config.yaml
num_hidden_layers: 15
hidden_size: 192
num_attention_heads: 6
num_key_value_heads: 6
head_dim: 32
intermediate_size: 768
vocab_size: 32768
hidden_act: "squared_relu"
norm: "rmsnorm"
norm_place: "pre"
norm_eps: 1e-06
positions: "rope"
rope_theta: 10000.0
rope_fraction: 0.25
qk_norm: false
attn_scale: 0.177
bias: "none"
tie_word_embeddings: false
parallel_block: false
extras: ["some layers without attention", "local attention windows", "paired heads", "shifted keys", "gated attention", "value embeddings", "a smear gate", "an embedding shortcut", "learned residual scales", "capped logits"]
init: "normal"
init_std_qkv: 0.0372
init_std_o: 0.0462
init_std_up: 0.0533
init_std_down: 0.0533
optimizer: "muon_variant"
learning_rate: 0.00642
beta1: 0.95
weight_decay: 0.0
lr_head: 0.00925
max_grad_norm: 0.5
warmup_steps: 200
schedule: "wsd"
decay_fraction: 1.0
decay_shape: "exp"
final_lr_fraction: 0.1
batch_tokens: [32768, 65536]
max_seq_len: 768
doc_mask: true
train_tokens: 710000000
max_steps: 15591
dataset: "wikipedia_en"
Each number is 500 + 50 x the weight over its row's rms, rounded and kept within 0 to 999. Layers, rows and columns count from 0. Numbers have three digits each. The size before them is the row's rms in percent of the matrix's.

# up: layer 2 MLP up, 768x192, rms 0.0534, rows 33-161, columns 48-95
# down: layer 2 MLP down (transposed), 768x192, rms 0.0534, rows 33-160, columns 48-95
up33 093:465458439481546503523583471631449506497576423539503561506457410505514515557544521541448577467500563479489506521471455506524453425494492491450539
down33 104:459501488537418466578598451571493522503592522552494474600489568499509461486507476386478492446439486509537451499543464467491501471484517526512443
up34 089:369519560461517471507479540593459523478502505511581526488541563424514477510389491394434463466497563515563440446522490394513495632520420534484570
down34 095:412571513499453500559548552555498536495441422566452528459440531534582595489521537462485455449537423526524452525519433542513548498483511545583481
up35 102:574537620493499552498511466537501485523569517531538477412441534445549569587458536525584581520556471594479533486465500463471579467564547575509494
down35 099:554508470482504481456451453544435484606489552472609492539533556487467403574482544526434555543498425509444493517480509563503566458508487437542438
up36 106:447517534507470505544429627512534545536450448485590596472483557513404444495543565453510466431467563486432497466475496517521476559468529595554493
down36 102:470528444513488477497459410522535509459510442497539487538430484439557530400575555455372468447418491488451523504433472506527520459449517475490493
up37 116:510535485528573482476441449524464431599376495527468553483420486582459500507558547570517559534531461490497469598463531448552429464665521604426615
down37 099:483517544481494522536430528562422598551515444488417409533462443569480508461541529483569534585437450493439502488466585550428523467506528617588527
up38 101:497433499513545521519489434496524549403522457506512489478494525508460499510475349516555530589534478444638463521537493442513458503531538491515496
down38 094:557531517528464483501594457543515468450504513499463462474388462435502500514505478522571533495461547544417539566460519497499464444455517527580501
up39 092:519506484477459521491508464615451490467586574646478548457430591410458512485581501590522526479588561489427486523557508501515419429445553651527503
down39 094:595541489551515505507599466560448504508416501478406385500515590472497474427508474498437591475469557397511543580514533544386459535403528518534385
up40 101:592523532521455468466438581451487564462489548602557491581486462520489387531432453550494506506493484576560581503503502483453511515525478459583460
down40 102:482516531568531542505527540576518417461475561550564561462466515567518495542441439469513470498486450436542544564452515516478431484529521455462426
up41 085:492495560604583468478562535386602498432491446399497469526515502462411515484469546605520511556547526493503471557538408549526572496498504528549486
down41 095:558477448415497584468440447453470466437463533446470497549453449466526481528526563536479425562499527490498466529482527489504479546501533509571497
up42 104:386521535464461452462557446457470487434466555524534444612417562562476455571409446486408529484326525407499499489560533484453500482451462473538495
down42 103:562473536537560571522393483478476534484488588459540485415449473528474449552457525514450510558488468403581528427478517506587511481647497537429529
up43 104:481511507473510494410484412469521524371546569527525508507484481475520426433432552583466526423525570487600491537411494542532510473491537557484508
down43 104:529545492509507508434519441502411454509410520520503475587450469533483493435556522424573452538582445459500524566550490504495557485441524420472416
up44 093:474457413560419473531556444486588435478539488490488542439416424469507435489499512552518465452544466514462489428539446567470487480518497484509496
down44 101:486477475481461532602579383467532444481515470427435469486481466514493466533483499538526525476568438456511467519569528497423554501551510555424476
up45 109:486516533448524532442501485465404521469380476555523540513503458487495529534436552553541410462486457582479465378509614434507468548590617538492564
down45 098:546487447475457421559503492552613478537456484503512526544447519530494520486502446526498486488524433525447489474549479566427473537597426533504479
up46 097:420558494466479620556523399556507521498559537475511512516452444564465515479482452504469449499489496429482427501470519522483451503540535523453511
down46 098:528596522669587538570500457483498556460456482459472499530453457483464575495525609524435516534439484479511516456493513516572543479540487524443559
up47 097:525456429521551460459491476477522476576515566557461494402539522517481475483481544426397575497465455517455505556545489508537478535512454347469515
down47 098:456472613532535542457604457574479617559593515513458518457467575439483436502555578432485514526503479444548498516512453527564504500576573457517464
up48 102:515519487428573464473583579469502520440644462584619429467487469516422510469513483482456461472499429529448511533517582469434520398451457510594454
down48 103:513504535453505443509592551421462422411533429497472485532461547508530534482500571494531573455487519553505458426494532516549514515550450518568526
up49 102:411577491462498388418450442502590534551542512566473475514490526545537465475576475480484471532520415500490435512581472453577407440566528518484480
down49 102:503484547362477481569473564514400525447504511545495526553515480444502584504485420584523408443405463448555587470546467529527578545514587559512536
up50 117:564511444440489556516442518360517503523533465494410394533456535588507545465405467534500497535473455595425530469470478448433381480574493549517432
down50 114:517514434490544496400429537481500500520481413504455449479505540512497466474515554397397501466478496398447441569463531510540509505443455473465638
up51 102:595556484445512501443477444585575488504417544602483445506572468478421536532479433499611473497524551514539579487487524516505638463519465479461497
down51 106:449418436520446369447431483546543512483480481491419536477489625463479514509505537438492557466526510605577443495513443494544465471569498505481484
up52 103:451449544485518510490529490473488495501521442518516393476498529467365512496453520422436633482516467492489539581493548486536446461515463477557542
down52 102:567569497447489458482519503485533488474455478485540438518446473545563565461492423472471597474474531444474497606595450545534521450559460510563521
up53 099:437484446556569541531585477532453402546481498437475473552462556467424560592551495468467463469453471550563464534451582491549549498532450413484512
down53 098:517539526561478561560582510428509522415402550591588533573567531551512535477418501589466521541533498494546540550538559478486557436528607513516501
up54 092:479505509373567507596425395598555426493574553433493469511576455497545528489546444536435555483550501404491435551469478423465529556503439470494570
down54 096:505487549409536466466469549492492506574445486490414498419519487557564466406445465486520471535442599494558558518511465481535489560491530502516593
up55 114:475441535432511484489510525446474479547480481424539487593529521488417419468458477525490621602523608486500593463560496458566475495464537507436536
down55 111:585489424443566490459486486574505548512524535604556518397540549430519473430472480556446472513450468539441502522417547425492515462634381487564557
up56 097:482537516430464567467540532411501528479520475475426394523488433384442470470589581536542533502431487528411454452389508529439528456471468561445450
down56 093:525552507565477506486553467461478561543526483444532507502481512497495528399587518497547503442396472559467462438571492515489432438377508460496442
up57 061:488445430503558486565504505602479455502489467486487513470404510490529477557491506506483543448495491466522582502495467438423521462504474541498497
down57 091:588527488493453531468524429582530460532471442498496491513536446502489510460471512540528446534531444484410483464475558478534445506536573426486509
up58 085:493486505490549505542546451514581378511414499615491564510542491430469521441514566514440537520511615444470489559515517582539431569475556564503476
down58 099:444450482553398464506534428547488467509480554617430508481504523512451511515498514421465577516503514543555478514497498462519516543434610590524544
up59 108:596460563520510439591528484493492582511474510537529508528484357480538439493518510526422454472477581526514518456493483409568478463529547460507528
down59 100:620444536574520475476525555600461537542538490508475509530478426473503513480534486570475479414550528464605391463536578641544497534500547557473520
up60 101:523554497560470542560386537423557479573541449529494477564385458478473444530429495518467480477436538450523497470520459473506474425489530532485543
down60 100:607438498518531500474511531553472510482561497528424475490526603548430501453586435521445556552439465452474495604472573531488578491550470431475495
up61 103:523599510443420454605461450495438558532455485537548551494509504527593627472506515515523443497472501574493500534478529482488424500548588464514520
down61 098:490454516462559620404455435468531487510509490489518478510534646533566459400461517473498447583427554528504495474436454531530465392467561451455468
up62 098:497466486555473543455544544547529520542549566460566469479516468441490464522520561410465487558415479392498433452474475458550522525447383526497460
down62 104:502423453536494420554526456540509463606417526425498508516506537577546571492555536439543417481470488484427420528382594498444533547400482472618539
up63 112:505410458532410448511422480494487448497546493547529576464426487560518448527552531568428497526457453581481492474353481501484503533431527504497624
down63 103:494514569404499427530494496516477516568555548460464417493507527505457450532485448549510512516455442436426473563500635525434550493468523495523541
up64 099:523518545467470571506489588489551440502451559444586453539522492406518513553511514480502462491512481565433570514447456545491496422464471545534493
down64 099:535528482558480426576487520461497573475528481424561549527480381572468425442499516467532469424437480426528532550490432571488507486518570471500549
up65 094:465559486606492533587498520504545379477430541501470475614534466494481489532514509490429508405470424484568595529497497457587522558508514575498585
down65 093:498533556484573480516621471535479461582481558499530573390465534608522481448466587512523512461525426524548514487564589618571519418466494624468522
up66 102:444419527496528418581508480459505379547430515508469444503529407448519428363501544551536477481477523492429592400473491548561511512550589435504467
down66 100:489468485487507565596469513478472529518478428514486358471457563542459545483611596538493422539482475460504426496563515550470557429562467503552529
up67 119:576459475572546478513463491505513459441670436482554435558458526523412472503463477534443566518363502374371399484454543520456399484416500510413473
down67 108:552513565450429565546575432420461502502464534566627552511402554484546488486451506385558431510454501564514535562462551437456467448488594500466444
up68 101:544519537536643450436505460504476545540486512556478453465543540477431436488497530495484557464492514446531535443563546456532547553489457458576515
down68 100:554415496552527488449488488601533571530516515491440532493493556565536482420429557356507471426454462496507405532572514448565533546488477550534534
up69 087:496528549451462459594530513403511518472456564529474516516534408506505561571543456498466435509460577359465459563463546467507515475533550529549539
down69 101:585506466533440496466492540419489542537486409444464503442485508471505404492381484479464575563446428497503490418464524453521516454628544540526461
up70 101:406428424486550531529539487534553576515521470448492669488520465424522512486450417508424630459499544429473430543459418579458578502526515499481447
down70 099:558413499501402499427483529435501457456524382536477588530457561526515482617550491521396605577488523485489449474528473469441519512483562534600460
up71 094:610563468542463556595450466446397513485515457513462495454447548519531545544431493479569561489536504469487514494459438578527468576541386595606609
down71 094:572555589458485445547427507576420550520471477478517440540545532567570485562530489512628628514508496533500488446519464423535499545463512409500599
up72 095:511486570447495375476514443479590478487449507440580358529528562479550534490439440489526567570485511498491466542562440518451439506523542531510600
down72 098:519539447434478514550423505475479514453520503482524527531479489507353474515545502456473505593532475507427561539443502447522490495406497471450466
up73 105:632499538529531513445528434536455605469616484412602507520535472514489461545425471471536438570526416444508422485515438493417562567561484447418542
down73 103:534476543447533510575550559524517436422526562455508451477382539463475549460437510501491528496587415474516507549525457435412564503501566500463484
up74 092:570530459502542502522517487479571508400508512433461522545478625560516525448447525439552590524460474509496569471396445505483535483543561560505528
down74 102:505579502507541503510471538441455535511510607410521426544524584467577501512464504469468537512360552440510504507396517501563487457505451536515532
up75 095:504453544519575518522473453493466435464489381504543544579432530514486510457435540471569515515512524600527534586461418499430488488428537522497418
down75 101:455477567493455527473549456515512498550492513452545450546505536479463414524389540446517504531455428453501495419491470451467524539565575494462482
up76 098:545508558502510426484500439481482500485521509567456582561468437540582554527420473519538526467512423492477521546418521452546489530521530518478468
down76 098:500441477546547510457524501551469463456466455474444469464462532506488602478606531571499467468478533564454471547503384426496571480481495467449478
up77 100:411478502507487535433493529470441535622486541502572443474550561460529504503546510463513524487475511401487496510469500479551484496486389489503488
down77 105:372464546448441551547523507415594523494464611540541456537437507435571586507538472377486512507489499439399486503417412505486557501506473555595536
up78 104:555507580482438534482441459510622506551536457482542393500479533513502448448477480492537421488499523551517539470519398509481494494499539522478566
down78 108:454489533464563546489444536498472513395511452478531561581468536510487493490608410417511494481495498511529503553475457531554551521533544495457482
up79 100:544460427537425549503503513562481464526533570438471500490502493433516522457454485426502452499532570475524521463440447464452459511583549394599524
down79 102:461549581438504495544481470472561485428495563515548484457478549536624475421525579403499499473481572486580493450504520579421502523646506465486495
up80 104:540457455540607541606485454500449480559556511580497484489481578448482449475412423514504502561536541502491482475413491517495504518540588419436450
down80 103:515505396583488470519415471466481481468614464431470431467558467505571463384460592475494441474527593461627438511493492514568555561470537503486442
up81 092:530492532531693509485536533398465474461509586500463397509573459453449460459489420509456462477508438488531504472565475478467501538556568507577466
down81 095:528493599581451494483544401493450569464470482423458537489514521526540576509530585418469512473526533474469526567449553535450458477630584557537508
up82 096:510494517459513522548580518472475492514464540501532477510512547449498555420358488464483507430496478547486455546511514498471481576463489515517508
down82 100:473512488559470540542482481528453584418574489521522503417475523573474488532597519540471525479525519458516574568554450443513496449528371431364557
up83 103:541595460501600551552418472478604512494464531475339418489564489497558433519504494450458449516560463476382507548488511428516525516426519460447458
down83 100:547508515515437471418440515530603485572456502506426486545528589534493543470549502467489523543426384500535562580486591476490516484395539529456491
up84 094:485465511552541480572518464530567479485566490473510507468613536510567504477476590425577479476581459575446554574472552540520519595465467521421535
down84 092:504454484445519424491414547548489467439446511434619561507479506468422511483567470569469477480559472407484472453605478439529564460497585450547534
up85 108:470509510475462486512390459456493459452529531509467592462498573499559531465514555476538485476536541491571554468482498432477504533407499463510664
down85 110:454517468567459492518500474430543453539426582574475504516572533467584524446553453455428547395533463448515431511441533460500567505403580527583512
up86 108:466468473410494555524436497559475539521479490543506538488490517561517508499553450491533440460410456462361446516506488396520530520466470486585509
down86 098:613549490491502428531520442597515621548484466510536590537484420553452543502483619471441484535489492491524471522522549552509498403536529501502438
up87 093:479412411479400439569485519600471508565472399470443514539461562531491503624457465439494522550473456526547450499545576410525477482470524496598512
down87 102:608564600473597509405592444460493491502443486490456518507513455592521507509486471569443642553520531490456431438386523510600452454435516476492489
up88 104:509407559518522531572513445455444462442484518481489562518508469528644543560479384597471412473508519501448459529428487498515456549526441512491515
down88 105:533540525516597505476519557626497377455464594514579472472504525475491571499550509509507492498423574585491563546515472495522507420523401435519440
up89 090:427541563518477501455477431500517502495540460495387477481370400529480458394487505497503465495539529484537481539437546479590523517423515631570437
down89 107:480484510479491519536438546534501560488473580433483446543511573542534519489529431496560429580530571526551504562433513529410484476474446518482584
up90 107:531463519510497511614513468517476507539589489589590541523522550454526486540464445484423505535473512608560562532466593420427482501472363452553485
down90 104:475543511462530495477492513465488608459496551432364380506505552529486489480449378432590517417432494476534437501548508495401444526407422518511563
up91 103:462534541522487501567484510568496448493408465492529608537506487449503499503383472487514427565585526494472579454449573443500588484560526475551546
down91 103:537548506412422424566479518527541472568508522471569423554520455403491474462512476485461500599522617522474529505487550525532409531531526474510538
up92 094:429480463549440420619508412545537512474466474413478552486539460383589546440587510496528480543510425545461439502572534526503459476488570479493479
down92 096:616496499524417545531507486484578467440499524384594453464418394461477463492480529490498481485480468497448492593475545512527578502489449508527501
up93 098:545350539565458522497495484551518518437559447512492474582530509386417487525469522490532483451496474519479412493447469470554513470578543419561621
down93 102:571407534603524500499465519488555533585554498513490423525395513433527545475432481501529515505513561536521466507509520508462471442526608552397480
up94 100:487513453574600479488428492519571403437456501483501525517475515558546444444523484535532534423441484472550503517545517467537471508460426602553515
down94 101:440495401509486522501536472451375464589574476432529517525579500567564631541533569543488486518557408485600524419541486454603555537402603601482502
up95 093:494536411414489498435494437483605547487478508413382557549513496410470530450538514533567529599495465471523520456500455551528501508460557507476483
down95 097:449427527547519635444470554458548577513481526438462451476582517428437565491488473463522438511475462518525432522438551463476443476384488538509583
up96 096:502472499455712481431582450453481480501504506570438599454494399570560453543512467545516487537460547519482458627594402454540492464503469594417552
down96 102:551508439500437403567617546585481507541521436543453435485437517431528488585536521455525553576447508456539498544563460465551478495508546474537473
up97 095:478430434517438441423541428494545628580503444511534463594428455533556550497462537508448447520504530475442556553547524425456489543529458454513535
down97 102:422537414489465452516512510539519589454493410504467612495440454533561560534490485479467544525483577517589440540543532558438464484489466450504459
up98 101:453508502494505486568503469469500493542544522516518548574500509420556500431492527451586452589554499525597506479597451565497398522509503515544496
down98 095:461507575503535495563416513500541561486518510519498495509495495508452450481452478466559537550562377438535493471433477520479499498519549471578537
up99 101:505424471468518537521579460511552487483518394459493494507517587431534480542457473461473454493587437542567590583511519433429488505524485415518508
down99 101:472408508505489559459496578523500580528484541465484463448508575510549432397546484540566476490584467550548500592552429534444606495459524516530477
up100 111:550493510501507554469487516371493521538489528585569521496495461467532460493493525486549481488581596563586430515425451391463546464556496496451424
down100 102:567406550505434483442516600485547467459681572521523475532496491495550527521595464474529454513453571441503440589481460512530568522448499475471512
up101 100:564503521525588467417435484471532510615471586496493452532453506509480505481470569544443530490480508474422440555506465514445554503428558553517479
down101 094:484545476542505512577492420437507481556477504528464502489546500482498440463445503474593455430572367472484505460382541480574461421513505461481509
up102 090:462568620529503406475498530530523450428507593519452493521488466368456493561496407515507546508468416491446561442531580567542458548520443538502393
down102 096:428535560465477472505560482559479595537466499473476456382509431567451499512517513500429522494421467488459479483460479493434544483409465538494505
up103 101:540497557463451487508483466501469533464547431485485480427446498456469481582476467534502512415483497473474453441523525502537499455504489449554498
down103 103:570561429528400489481593556471463475417489462482450535448527552461540521444453518510476466463497451502448467407533559484559548455548482400432534
up104 098:519572494557481524494547591525514478501541553572536485556518449460480540478385512523521496475477480492478498541485408503509413472564569539485384
down104 099:503446428499467564537475589589467454443535565521584580540463388556458457477596554503457474463400446601455446515410500483534501593609525474508637
up105 091:599457463598592542485478553518443510513448497483469490503471487536486519502564498483456508473526511449502586468473505549509453479517505378487511
down105 093:434456529477526577394612539568461569526546516469488408498525559627516474441574518460484452506482465454477465462584508517609475521490576545493488
up106 110:452519428462495522633482489497491403575527455566539437458523605509478510441452498458380573354532448509501467428499430531534462469413544547531505
down106 111:426408458562452495447487489584462447544532537523490485488481549471480494503479515456553480494588400340511504578444475451520533524524555514473542
up107 127:530500463532391495489378418499537540526546473411483587458434541530508421562572484553476505549579497453506494513511483403500586444446490509440621
down107 109:381526484515479446535481481478507520514511558467506584542505550505509533499452438473552529568533488416550498464509519500577489554456541506333505
up108 090:525488459479559516486507470446560503548513474466490578482507562583536524463460517467482539481430629479523528574455477477560443516485490458520549
down108 091:509593585495449516548424447568345570530486487424524542499479530540412580430502625554517584505512504467447424548549454594573534500467518528546484
up109 100:518486498496534426517471457445505552443500549597497544414542506492518542561486574430556400572592467520444460554549575529493571433544441417494598
down109 096:497455572406484610465491612448621503487595503418492443486458428502482514543484453528494475511450436520518475533581466428531519591537466424465485
up110 095:561436438479502542558451622464456509446429439464525522376572538449538419472470490537498541503434524486486565521442541503597576517475547474482444
down110 093:647513468504560511536505546477433484530568563484468536507460438573543558474497574463477469510461524396509473457507564430500494570541470403467468
up111 098:617501550502534504542528529498519393514510566461494517556619473595433533569515493547458496616529456529449521508462573433457569520464507548567365
down111 094:520480528481447368533487566538501474529541555537567528556533509500507523585440517536531534522481534383484394446518524452471518411447652491510473
up112 100:485477532544522529526400502572527530470437514415447577600559483455542488425510423477495455441462486601459559429552479512505550438478475511539462
down112 104:452419525504443544542446553504571508538537502393493479606493461538547525538552421528561548515448514511509534494481526508498426444440504405526572
up113 100:507423518511545484450515549523539550577555456515530415401481429580587488501637533478468558435496565436435439489466535517508522471494484476494587
down113 098:473394514520447453545473560544482578418458591633527408470457452461477422450582573519604568611474483487427526476522445523514503442460451502407530
up114 095:443411467525520548523562452517406485548504470495410537494447468503497515531476432562436534530477447453452512529473590560401517533489417421470479
down114 099:540515574512487517480527461482499512565523595460401553497538574458447479517555540482446589448521437420563451564521411451548514529445487521444380
up115 109:470500413582496541400523533513577465514477396500433460512523554537521436446465558562558521568502543522579524525547540522535395476455457498594457
down115 104:513640497572492488493471487473520471540504522556415575499502460553464489639548486572565521553495411538516524501504553527543430489489526542609449
up116 094:592496471513545464465457393480543537469606434563517437500489459527559409493478470652539520565450560457529455446390510494445536446523589489530445
down116 107:520445548433550539560614444531547445453497460504500396520535456517519459449463537504597544477383522408568483478511471580458515473523520474618602
up117 098:582547471470510527513500497640503446488510469582444596516504550534576456507465543532535482553548356510435523585504487446507577440610436428501527
down117 099:521495524458441514564464496467475394549482454483472523466493524538522480512452472535401503358385498469555534493461607468554449512457516516497532
up118 101:455421468506514458547419540618493505441430468505537475540576521415464536410466491508517460557581498471502502551507543527532514522518495433496502
down118 100:471463559498440551571537408495588562579467483550525437468511545392525568452570563466497524502466488572536513444527507421558508461453515487522527
up119 089:487432446462529600503562472516526447448454506478563468504511422484471515590466525478549511539607528465569525378469410614506496620506487364437557
down119 092:503605470483502508606543459516494470456465552542606467412404421531488438448428592485501579446464461492465466507540446486477482424616427580510456
up120 102:499545587480506431493549464559547524495477517500452514393613556480376420479430530523522534509450461511483629595513564550502538481560524363478447
down120 096:531408450480516415565541560507502492591594562488460553522568527581573549613401531540494434463592478454578407545547464481501526556393494525555558
up121 111:533570536532497445473557476520549543459512530478523474450535494444511468468557501543457469605565436549522483444525475563505502468523410540530442
down121 100:530609463584552503442542440470502520506527429540478493528506441487503516459485394499483537512454551561516579545533524518593448495531495563508440
up122 107:617487451579496516475444439524505438396597464478434523487515503529488511507511517476507454538445542577554525518429456487390517523579479533506480
down122 100:488478470513539491488504451526432500420441549513522465554520497545544464473512516476557555476454479409426431527454444523450562535544476599564454
up123 108:488475496489478524456559486574494422443487435491472511509547544528472483516508505569442514512555474535491473480519529525519502573437531441479502
down123 103:545522464520580451556499629553588530515587551470434504585610457475574596454520542488492503510457472460414523622419487478453554494499562493564481
up124 101:517520437448559498436518494467391439616614513572520465399464436499450490442532498507458416510470449527517562474538493390491391596489439524609525
down124 102:527478430479457490567426505589464482488553484580439534532536559590505449437617515449579635532489495489457556519447480497480549498430455538574526
up125 089:486480475480443448476554540447470443519518510455445445470446584491569567526474502506522408505589503493613550534568464548514492466503470406470442
down125 095:485488505558498572528515535324485565558471519455544555477545438484451447540423529538567570476513464561505490480442484540489495471503643649510498
up126 097:566449502484508437538441470510514532512426570574557444625523510519414531535469563495500498489577488557493573511528572483491471407460532452511476
down126 092:469440533522493538516381510532542447503555619535503468501506533486540539425607509510491529507379454500540445457443508482484495462489543513502518
up127 111:587503429586491499573480454453457434536510477459544528422547401489510465559575489445556515417520522550489500560430501441479450605510538429543567
down127 115:457443427454485461551465567435464532492447500572474431509442509515464375511468433463509470442545500500497486582472528450543504430514381397530536
up128 104:371417479547452511504464583536582515488495466506493463529423553498454587494571510509533481516502534471426540479451470546547479456513499472445459
down128 103:536492556437470477474514503515486557413425557560535440505456488632528602511456542439449542479499566428531501481527481536501480512554454529455536
up129 093:466433448458507574494518417552475502463481346522457479445426523415559556497494480360470524544513447505511542404528443445464395438553430515520473
down129 090:434484457447479604501504490489525452545476497494385473416552429475437543477485530430539524555471399466492446548494451479480488499389417548545622
up130 103:531569454491507510580459452579480435438440450574413581545502500526497559496509430556448511507456475437424443383484522395514447548472564501548492
down130 097:504547465503506428479527483520492518512545480510485573440401489494444491453583516569504471558448420457514488496448602510498468416446537536593541
up131 100:528446487389535390504545554459508490481471471548463520523537429522558456452490508530443589486519529476566572517607504508498510462496528473523553
down131 097:422470465531493485500546516542475431527527455555460554503438440507479433559539482514564451430581503461524535533479557566381521476529448506449412
up132 086:514388485582381423617563447546482500499539506516475465548424473470538607516485606596540567515565523543500453433580449492494466452461546458455427
down132 089:588521571605484525583463443522518487472500480519429487496436489475599500467398656519601516482368535446522515560524513548523499478525580572571410
up133 099:425520497510439404497507361436456540510424549460505571573493516457532542555507563532431574568429443463512401526530462518453472551565443488508489
down133 097:527454549508479492521527452503485551431491504514426473457490455517561512474429439449440480436472639517431508441464448540469526453472478539506595
up134 093:497509580504466533495460517548504520492540457446488413460511494546608486503463514603552469430552536480458475602537525412471357480476491529493539
down134 093:539422509521452572492434576491359454537499553489478606502595541515534532454561464505501548465456529572525568565512531477472484408405602500558424
up135 099:548496477437452480588505493481458513545480562540531518530497437585508493530460457451435557597560497530481424532524528510453476412481551383583433
down135 096:426499452630430513542439413631493484577474458449443539533512562466442444485535548493565505448423532520536571383539498460496453494551491497526546
up136 099:509543427493442462425494524521449556532484586514553493544448397508495520495449523527499505403486536459482501486495581571495454480447558551479553
down136 100:448448460471513519542570488392420525474516512521510550439453549515571497518425493461401610501472445451426440491510567554509449553492611495530515
up137 111:554551470525597499463459503447486528498451515513466578581504450454462500428533518539477521525437472520494469480483499439508531527500475481555434
down137 104:405496499475488426501439555589433500508447432495446479473389574531486479516540445516445453437463455506528430485529553539495469483508487493558401
up138 088:573457503536526538566508595537532599535584554482524509545585623527452572502470513507438492497587470493548538466511461535540513561432437495466488
down138 089:559536468463492444588491432519473555526489470411529531631479477489411448527508457546565541580454495472489487566473475435522500598473523423548499
up139 100:467479549505530461444488485411446417472444536518619504584616481587448459596511474541477553577549439433449499512511475495481390488425404484418568
down139 095:459474498488529552475411479422486514496420538498535489467528542508555505523525537499509463465502458598512483343451573467571440394520468516483404
up140 099:500431495551512452511540532613582573470532469573507441376424453544517616436510645565398500521446526472551629423439532480504523429460430454494503
down140 097:480416583485484468506398534470584443580484609497495481518465520635474644476479545578456479464502489580486467430538420518546577438460485437455478
up141 088:587476518576506470527458449505431531458433516432592401545419452485543454436469533486484507555387469509434419487500478554520522543476574509471460
down141 091:554509512532503507507514466497486492453428489430523536345355550522486391396581521442497557423492437522509419479424507448507518585539603519477439
up142 099:516491460524466544520486408557496535457506469449476502583494495579464589413478510496509491513438430590524540504476562471417560460592336436487443
down142 097:505478588490499584504532495538539540495482566538471467511408446501552451412581433442523547433579510498411540468475582494403512427521446535621506
up143 107:401575507503466519569530440492469497501477489523453575559501489475497497449518478467552429508501455480448496370504510492594497502446418501408429
down143 110:475491512480497562492468583484466531395392488476546531533540564514496523507467533351533484470477452513478429463435489560533612592423457486455469
up144 099:567458551489423530421516501572460397480487470544622462579561625511475413515368471447565543476580443498607551483572460418466456464490495471385454
down144 092:376406504523502567518495560500440527397463506440517506462481441514514469409559440561482519554523477535487437479454504537502477485443488501476517
up145 095:473580524444516531533534497455500519371430445445518522455488471553467452503392520438559386419546477571509553497498576603459441480480574459468550
down145 094:492520520527504464496450517551455528400500454544562527503455479475441460518438491499402496520466433416521488495495419490567426487512546528568504
up146 093:525433513428422496421531497496545465529562440450567521430502474455492435512483423515514522475555595565471477478484490519483441501581506525506671
down146 094:464481487469445483569569554491547469593525555467441458441553527561543476530498497531504444543467455503520510558534358618524409527515545476514541
up147 107:606493495381508529566519462566526508484465549518518443501535519495480387576504501442565472518549494471503441473609422456547522544543543550506515
down147 102:553539461474465438529527494477393405539550583483617376477502521503487597443441516518611522447538523502481508494525355477453518521549446533522601
up148 109:498537388514581415484407499546544616457456425510504585488507453538534446463424495542459622528530551484485568502475516480443485533514533485533489
down148 112:511426560590439447419583522476481493521525538470481477462551445584471458527490595474436545446533441566444541487424422463524443509498554543558527
up149 102:498457433517530445511522491430381524544498497385464416431458390555510472427467562529456398564547539497491555530397468500483489584509491402545522
down149 101:471505489639454539413531493510473501503541507491429520486561506583474559508518453518511463560375527464599513552488438429508524462419408486528557
up150 112:490523472560491582532565398511488450582538462520498391547557629590480477471579450504500515449525513490528522543478527457545523549517472579505448
down150 104:472521396532468530529579604484594582489382533462420445551523609485520478484471392457473533470501513422442483538452477530492493521484482562589583
up151 096:456454551511503437513497527354492462511543531537474482390526535468559537521496499448619518459542475514581640502558495574512499554525508506459496
down151 090:448441558470605541479527554569460449498493552488476441508415481546509476448497575524467475499508474498566532532497495551533467475453504456569550
up152 098:564510591507559513467606400434494515563485529531517535404488536533499462516558465624554507481499453402543494584543517433502420517530455494478538
down152 101:510491439625438447502524490533477444483494467580543547584553500604444519529545524472473471465451477460524472453494549547533520494478465506441546
up153 102:539535467623401473503510510617466450396479527552530495517590503574622445533548526439603475583518504464501426495444559555488457492461487560522554
down153 101:515568417529573490524535480531550442493375555541443483540464549598548497470511545520507448545527604502485461525485471557417458561519398503447554
up154 109:492474557627528507534480540531506576472441546549455577424511511392537478463448482557546487512506565403452451489513515473460575480531527485472523
down154 098:535423422564418557435531454463539509467542474631495439506474506520461439519605497482496595471484490509441549502444509539584460477462498569537512
up155 109:452478524459532520479473545567490500448465555555461450465538566459571457518449459472545478587516443495448563490415507482387519438424514457422466
down155 107:423444435557542537459534498533515483499547540462461484505496442567513454538453511529519516396552586467571490546608481465520576578531577394534439
up156 104:509462593580595546472510508533574468480538520481478457446489562417497534539480571550539493448431476488401470459460515624516469543604507495618567
down156 100:511440570537459446613526576401455494551485598458550432470551432509504548561545529506488487472488416534520448528441473499485528598578498480540529
up157 102:405506544543534583517499481530483572444443541523564486428475550596462519524540488471435485450466347510519464475555522469529528479501474527532428
down157 099:449527530592501587479549496482512498532482440550580523496413444532410571470558516494535500473446466524542490547488444421554471522559399537540497
up158 107:551510487466475451513546545493606514498499479534510493500518471573499539498435486526468467462560421638539546537513477486498457530485490471473440
down158 104:441523554569536613441603517465538496448539448462575509512503608511439524550580515499549463493583541546465452412566560519487585544388464403512429
up159 095:487479502577498497509420515545420391516450553426555498545588451435475491465496560543503578511492415619513576451529518484543504551563532504441519
down159 093:511431526532446474471467555474513490507515407572542563545531437511606506542521517547530525552503448490471435430517438517510596445477452502476432
up160 098:505440483532517508455501465516591389548537582512549563468466484420527579524473545401463484489463560477587514520482545460490528468603574508451555
down160 104:465465630531601452434496472545537610517534474490524568500488520382434527538508508550465522453595419450583453493443405506459655559485492495481503
up161 100:512538500425499502531502489566559512500524498523543398455560463527488552552526519579452466518522484416477536468544477465470453449585518492461501